From a checkpoint of a small transformer trained on Wikipedia.
Size: 16 layers, width 128, 6 heads of 32 (3 for keys and values), vocabulary 4096, 4.22M parameters.
Architecture: RMSNorm before each block, rotary positions, biases, untied embeddings.
Each number is 128 + 24 x the weight over its row's rms, rounded and kept within 0 to 255. Layers, rows and columns count from 0. Numbers have three digits each. The size before them is the row's rms in percent of the matrix's.

# q: layer 11 attention query, 192x128, rms 0.162, rows 0-30,32-62, columns 64-127
# k: layer 11 attention key, 96x128, rms 0.162, rows 0-30, columns 64-127
q0 099:153130081122123106156103090137102094155104087134136143149103150140127156116133148186110150113113143127098130111162110128168112150135102053087115116153160137112122124138152124146116130168107107
q32 101:146125121117168124100130096124139090135106071140106123126085141164100104129102136157137138111117103122118161127139092083114115145142089115113123129153114112144097122117120130158114157161095110
k0 069:159156125111107082114123122112173142111164135102134134134102146104125120152152094115105152118111138088173110127140150106150102100125185105142143122155162107115155156068123107134103113115167098
q1 111:140124080155152101127135124112096145133100142135122134153115124131116132137169122171090137113101142116098095085155086139114122134130107048093134139121120118118109134131164144130078161131087086
q33 107:117103130123142124117170112146169109104109095172149146148124135182098156144124101214121145134115134110122125149105145089145096128133117133131125148122097119152100148116130135147132127166112109
k1 078:131125117178181135136145171133162163135106140135125126120111112104112135168152143133145123132124148141078134168141124167095148090147186145164175137121111075132168124123105130145146120127135115
q2 104:127123136157121156138115170151122137102174153129150110129109118107158108085098126098130085134109113094124136131122156144108133131176111134137156129126140161131195119111137140117112143095147123
q34 115:102122160144125169124116167094116176133127156094127107118121082086134122100135141095156126097132123131101146108155187103115120138123158160117116136101104121143128122147145116103106144102147159
k2 097:125131143109103127105123138144108101123137136129170120093145166111126116075115132156136108116154116099120086143115134166151132152088162169159128086080120150137084090138104125108123096122156160
q3 083:118136107185106119150104109112154128131104136107118114073132123123149156135110174090174119123142172147114129145121133185169145110108144169140144145130122153164131112160082107105154141117175179
q35 104:143140123151117085129100172112095139147132110085136102115144144075138120116097147092109139123091144155137135127138159132131176113166174107146107115106143111100109080101135154117127125131137137
k3 086:131140136091110088150137100086146129150134171152104114124151128120084125128120142129086115129131155092124154100149108127161138130116120096139159155105176131141108131138103132159093138080129095
q4 096:118134078132094184127109128124168139124124098129145133126154112098171105137143079162127100147135130098110171161124160115139108122136137085141114154153131126141154120131127089124125149101131120
q36 080:127122134143103153077132137112140068149085084130152137124146127152121154135115119182155150102129178092141113169153155135121161133104188121096125127113083145093118135124143145134131115112104104
k4 072:184121066125135142147123100149137164152122132130157145170117169169092166181144151141212112108142146072110115119118129103128149110120156112128126112142116146104145108179105119129147132133117142
q5 096:139107184105109143107150133121149158116133115138108141103122178186139092134129095138143143138159152116148135121121133137125121171148192145125108147085136126126105138113088155110121152125148134
q37 091:113112144136145101121089155083080144141124130090154127104135096097123114149110119135105112068123200107123138126147147097169157169100135114154129088113136165126110128126100169138151158114084125
k5 085:105109141122126170164146117139173099135105160152115157166114118107120126150152143110081111117133096114106131134183064102096149167163108089145144188108131116138099123100138138094125148114075085
q6 094:140095160097120136164105110140117122131132101134141109119118154100119163147122092110158132157127140140104133126126113059109129139155129135135103123142115129092115101087142123119122059158077119
q38 085:113125099133151126172127150125111130104122137115115150122113140116135192127111193114152110075131165152105126103138133124124130079138140153170143133113110134106141155110099170120124115199098142
k6 091:133113137126141103112099149156098098144120089109097116099155161160131102133133125125121144172124107179133116093110114126158120144103132120136129120160111102149161191116122081138150137167150135
q7 111:120109084124106096143092141103126100157144155158167093123085143155144112151114082114156113167144161130135113104118130186106134124114088111171164175148120098148159068146117133096147140117140166
q39 087:127125120115155109133166098136080116145142168144096169173134124094103147199141101118143128120089148079163106132152122125105140125159150146148071125128109133186108116142144135082125150114125112
k7 099:124111103133145118164174128101119076140167132157088135143101114134137113135183152134152113141163119115149124160151123149159139150129095145091125124165085102136108140111123131147143145140133148
q8 101:135175118132101142085118157129117139132111135111156174101160092126126128136170133161092135102149144113140137133122175116151125168093132120107109135125134170120109100108106152120147141086137187
q40 096:095144141118130137110159094076146131154096125119136117134138140136127134145109137160123163133142129137130152147114115145130122162115154123110138121154149098170129090115165152151115117103130123
k8 114:141154100155114182116110148147135143109130104147143163130151136106161108086108122099100159160126138093119126102121152132105118115105115112105128120099136104143140108140144144111144146143145111
q9 105:117137114172125126109088133133151130180131121167133135144181132129087145106095116116152156125154093113119095119137139124097115108134110071117095130161131131113117110132121102144141128102095121
q41 090:177145106128119133109130115136160131137109103126118133172144091127153130088141102152110099138118109131118146123095151091095126120111170128144100088090077129090135130078105127122156112135100094
k9 110:141114124170143108150097122102141121142134134148161143091132123137125145108106116119123088106123130140121111090135126122139115176083142082124099165135152140127114119145164121139158155123120167
q10 116:135132193133110124112136142147129173125139152174119140087153112123121110120128114122149139140125138133120146136161158135117152150116090121172123103121127148142162149112149148146131086118102140
q42 123:146132161109073096124089091144138093148139152128096162140154088134107098119142131142106093134112121171120167127073140120073146128147123117134108118093143121085172112104110171122114086116119133
k10 118:141111167125124148157156155124169163105113117137129110087118116120118118136110138085136135132115127125118174115114160126124076117150131163089138127139121118102162145162101121149120135122109138
q11 114:153130090140115134116146130137141089124106093157137118144119093127116169171162123136143096125130135147115123141110145157056139085118147111158154113153154105089126112119173115108146107131130176
q43 114:121176120122096145163144105130147143123122107128162125129124121129150118120152124143132078067129145126099146119141131059086134125110135121104114123101181150033118105085172174134112084122152158
k11 127:139144101114094125106108151094118113130101100137119086091115124110160132123158111112118104124150165168130153127101120141098120131133113080142153153151150148101149072124133140136167111111107154
q12 118:121128097081149169126098140104162119142101165143111129154117122084150136067143134117090135117105162114120103129125130136092135140133104129159110088131176110099165112132138115170140143116139145
q44 086:119128149069144108115110140118099142127148154125167103129135072079110084123162111098108115113135114113156094096138163153125121125164098169079110117117137094141164108102126092089140097166084123
k12 112:130059129093118119132060119158080086135085156151113138120118133111115143135167100165145119123142126118154083125139126107114101133109128120161084154180127128136130137162160102110113145125119135
q13 127:115094126090115095157157199150124115107123139129139124080074129143153086132123079104107137174144155155117127109143151082172108110079119128148121101108115122108106122131146193130156086096112134
q45 096:125122110114115134128128132101130093113108150131125098125121123170099135119076139099120155153135168119141110099097134147148181129153098112123146069103140139156067133107124202101138133138102164
k13 116:116106119131132130142144131104121094126177160107129188120113102100092150135132109154120160132134107159094124144132139106164078128135096118160106105096145121093103115107148159188125113160129172
q14 117:126142098134092140138143158105111116132130095139168126127102168145151122122089138123133096130105101138132103155134150119105129153097127094111151093113173114148107145131085122087083182183144158
q46 098:153126108152132165126163133136164095133143105128148144141142102138059158098144107145145098180171143126089112153075167098130150149118142164119185142144167115106095141105088128141104145124140123
k14 107:148149098146131116147124137146114133087139112145136134131091147134147128117143147131112068166091106120102105155141143123115133131118177094148150103151137075128155110134105128125088171175099181
q15 121:130087109162123132136143159159109131124118087128113129148176108140124144082117141131101131143129157151144134137178126152108121140142156162161117140082121106108118146142150147127088084147124120
q47 097:051106171152151123171120117083162109153149158095146145098142132144172170136130156087179120136140121081103123154163100129156123130102131109134140124116131130125093117126124087102145126115160107
k15 109:086115092110109146123144128148141122148147147179142152189124133129143107127129135129145085138155193101133168120138100118148109142119143157123139152064169119090083130145108114154151143128152144
q16 093:152116115112132129132134125142110158139066123167146168107132136086134113121179141195101106121102114126128090128098114059102132138148118103136125134160108135062136135094162096107106124131087094
q48 104:111117104135122111097161111115164103152137178170149101122128139155099129142124114119120105128132133152128127174154109087119129108111146105150103126125137155181136158145149192150113105151117101
k16 082:107109082156123150094177126159138148128151121129156137137117159136144115147123133108149130159100111159122133158129106114096107075165105108124126161165111128098194112126163078160129140148125141
q17 082:126142165120104098137179123140130139139100138150102154152093113115113114156121109173084126101125077147170127099130166094085116159137135151112101139125116143121119146086130089159139124146076123
q49 090:116104142136123107101159100157165107142117125175152139141141173162132128126131125128073126132118100148146138152148114101092115082138111098114143132110147095110167142136138133105123103121119102
k17 075:107113091163170157120161138142106150144118141137146139103091137085145105133153147148136114131112115167083117136114123136096099129140130140148106105146105117127159127175108144105130132145117133
q18 094:135115115132120105137126143141146113092174116080088120102161148156109162171124133112084127121132126157139129087130141139120112153100159106117114148101138132135144083138119138164114167109118163
q50 075:129136149133150125117118131101115142125148124130142137147138152112089088082135145107120189104142119108143115094113091116158164111109122111195141130146103110128106130096124104127107137124121153
k18 078:122149155093099083150125164146166137142130134121116160135142121157106161137105098092105117111101133081113095139141160113144148145096110102112153127112151112124083173120098088150100136124141088
q19 097:102101144150152104095090145125090100174112130123102090096114139114134129096132141092139115125140124139107168153117109154127138130068117128071158133166156093136139162144090151108122140134136094
q51 106:127158096144111113179131127175092133120117129123098135097132135089137113128165143112098095159133127161083138140092140156109172157146146137105119123136127166150104069172131120118101120101117153
k19 083:132148130135120100096174119098139120096108125153151112101131165143141131107096121126104071133165104122117176097125127112152127146102155152132116110109119135107126063141124139110098108126141128
q20 097:093083164143109089125127141116137153110128156128129096114110135129126127110090133096119122149151159118120155133126112134092152156136135142156141128132148079142124112138127112179129094087159142
q52 112:116129113088110145160182106145127120127128127093141118142142149176153138147132126070173096148108158128125136090113139169122161105133127138145145129116157170106176144191127127136109086096142129
k20 105:179138186212095094109137090141101100139161140107105096147157125180183112125139113146103135136147119155168106111149123135155130119085155145159117146152127128144103140123122154117124113139098166
q21 102:137166078168153104117097123117148127146094099098093122128168116091127158127163150148093148122108106148106108144129123133141115110112158103086118106133095138127094132124117111097146136140157091
q53 097:114129114138096129124156105162141108098121120156171118091121146138145127117164086164131168147120085161110127152151128092145105138095112126127087112115130127138123123116148140114152138136143096
k21 106:123109064113114175092140125116147103098095123167173155115103156116149107121116101107138127141120115100077128140120125113082102105142130148143144099118157108085125114131109147143102121116154066
q22 098:158165127137114097128134137139098114115170137137090105147104125122131105087104142132109116145104132165111123160161158136159141130108155171115090088139135133122111096167111141104131135126114131
q54 103:132120138114113141124114140159053126110168135105106162110134114118105099155148137102129113098130113109118163156105121120113162162134123129148104113124154169146091108163139174087142147093137101
k22 093:127137125115130148129098096111112155100146157106170130110143145138136124119123149156133130099158142112097144104074160134142162133090121148105127101113113114158169147118137073131128108156132212
q23 112:116123174124116137088129157123144196127121139096097153106115113155101127127109164136133092119119140149190135139114108104144153124102143164095108142116181155125127177122084127130115137143168123
q55 098:129113110108129127112083134110152180134116141106158109125105164152187105118127140083135110116142184128155134092139138158131153129127157159124122135133152151185140100133124119105112104134133176
k23 108:131184076125075119103127144147169112140082139088114134139127158113115123107141141102166128180137105138140118135142118139138127135086086146146131101088141113138153122113141151100115153122167124
q24 105:180129107122141156094097152135148122125080129122140109096124113100169095137153131133106131117119091091135162134129092090056127162087074143106113126151127141146137140148125136158127183102099110
q56 088:113162151147162117114119102113164146159145104133134127145145106134174124127152121117140102113124189097079114088093161139111132119179131129114131169145106127161123165151161143116130143150086134
k24 107:133136162110133114112127128171151105132122158094131132152153130120154101085129132084134140118165088097120142117150115096090146115178121109156150118075140147138149121100147155109135097098144170
q25 107:124155126134128121161145159075154104129112108126151121161178137092127140175167120183179148146126145141151099113105143122090130129158157094136148100151111115106108113138131087142138115138100113
q57 109:149161145159131116086156160132128131124134154143116128139142137107087114127099161135140164130111106141137104130148121147114134133106093153108056120136077137156076100137134086136128131147129118
k25 102:106123164105067078140117142140098111145121114119116147174160099135110138111103128157163131103102107123121139134119129164142119135108111142101106118165129132156113113126101116113132140134128142
q26 104:095071137076171155099121097159101144108104133119121115119109139130135112091164132163114064145139114172109149137140162113103109121093136152166127089141143162146138144145110083117109105128124118
q58 094:124121146185169128090162111150122114118149131177142117141105131105159115114127133114131167160118159142143129097137141162136103136154062089133136176141076148149093114115151108105151139130121154
k26 110:112099113117120130110153129125079132076158118104159121129103096125151162111105087097114143089166120100070116118143093132103123088142113139162115110094164132093124142141125098114127150138123096
q27 128:101106132108121075150183075125138125104151157109163137162121133130129137131127125110121138159140103103164163131103102080098102141110097134135137180099116148067154117171134106161137144168110104
q59 114:126103128100088150165169140080158109131133149125121112137127090118167149139132095158152149098133145140115119095144154084090078185113095103112119115112123116084136128134156137150119149119096134
k27 125:143133128132109099140115181097126088073146102103082116150108135132133159119149143121106143144114146115151162094080118126129108117145112129139156153129098169132088130121111143110104158137112094
q28 114:124125122141138141180139130161111104145148125161107125130104106093127125163150150129161191162139107091100135103164167118135139102133077140177100122141120122121116129105076134160106145123157084
q60 096:114142106159178093085125133142152091159139158125127117110146117055138110129109138103128138137154100121142138102191111133109140121134111141124128120156129128093103141094149144167138121116120089
k28 121:122113126135106134146138173147167084166124146155114106113097117131095131116073105139124118142139105154109146112112130161152156115127114138135115172130133167112134107135039081064125125154148092
q29 128:156140134138073156146129113167126112104109120124101160095136102175112115064107127119129092071114148123155109132109110120137141136169113117162132133123124145168141110125139177124137100126158156
q61 090:160166133141126144133097119117145167118169167137082154144112103143124140154111103131100108112130122147059107086106163127100166117126097135109109105108150139159119099085132111129088158095123136
k29 119:122172104129089059106136131138096130128133140166088148131188173142113158112163152139137128122123154126137123128146124112088153134110095129178132108117125130171121124109159149157164112096115137
q30 112:143163119124165133129142070123135134106137128087159091128095156136122158126113097117129128116116112163145153124165074090116137111092130113140114115096155138091148152177144178115131167164124096
q62 098:111136135126127131113070128115130104097168124154152150098127121134117170158123127147127102154148162146141098124118107133065116139131134117156121142099148171095132121157170189142114105150073116
k30 113:154141136150119122172121142170102169155158145054148096137097142125117169101134138186145128165089159138143143131113141130113102116132094133168090127090126102141134097157110103112116141132128114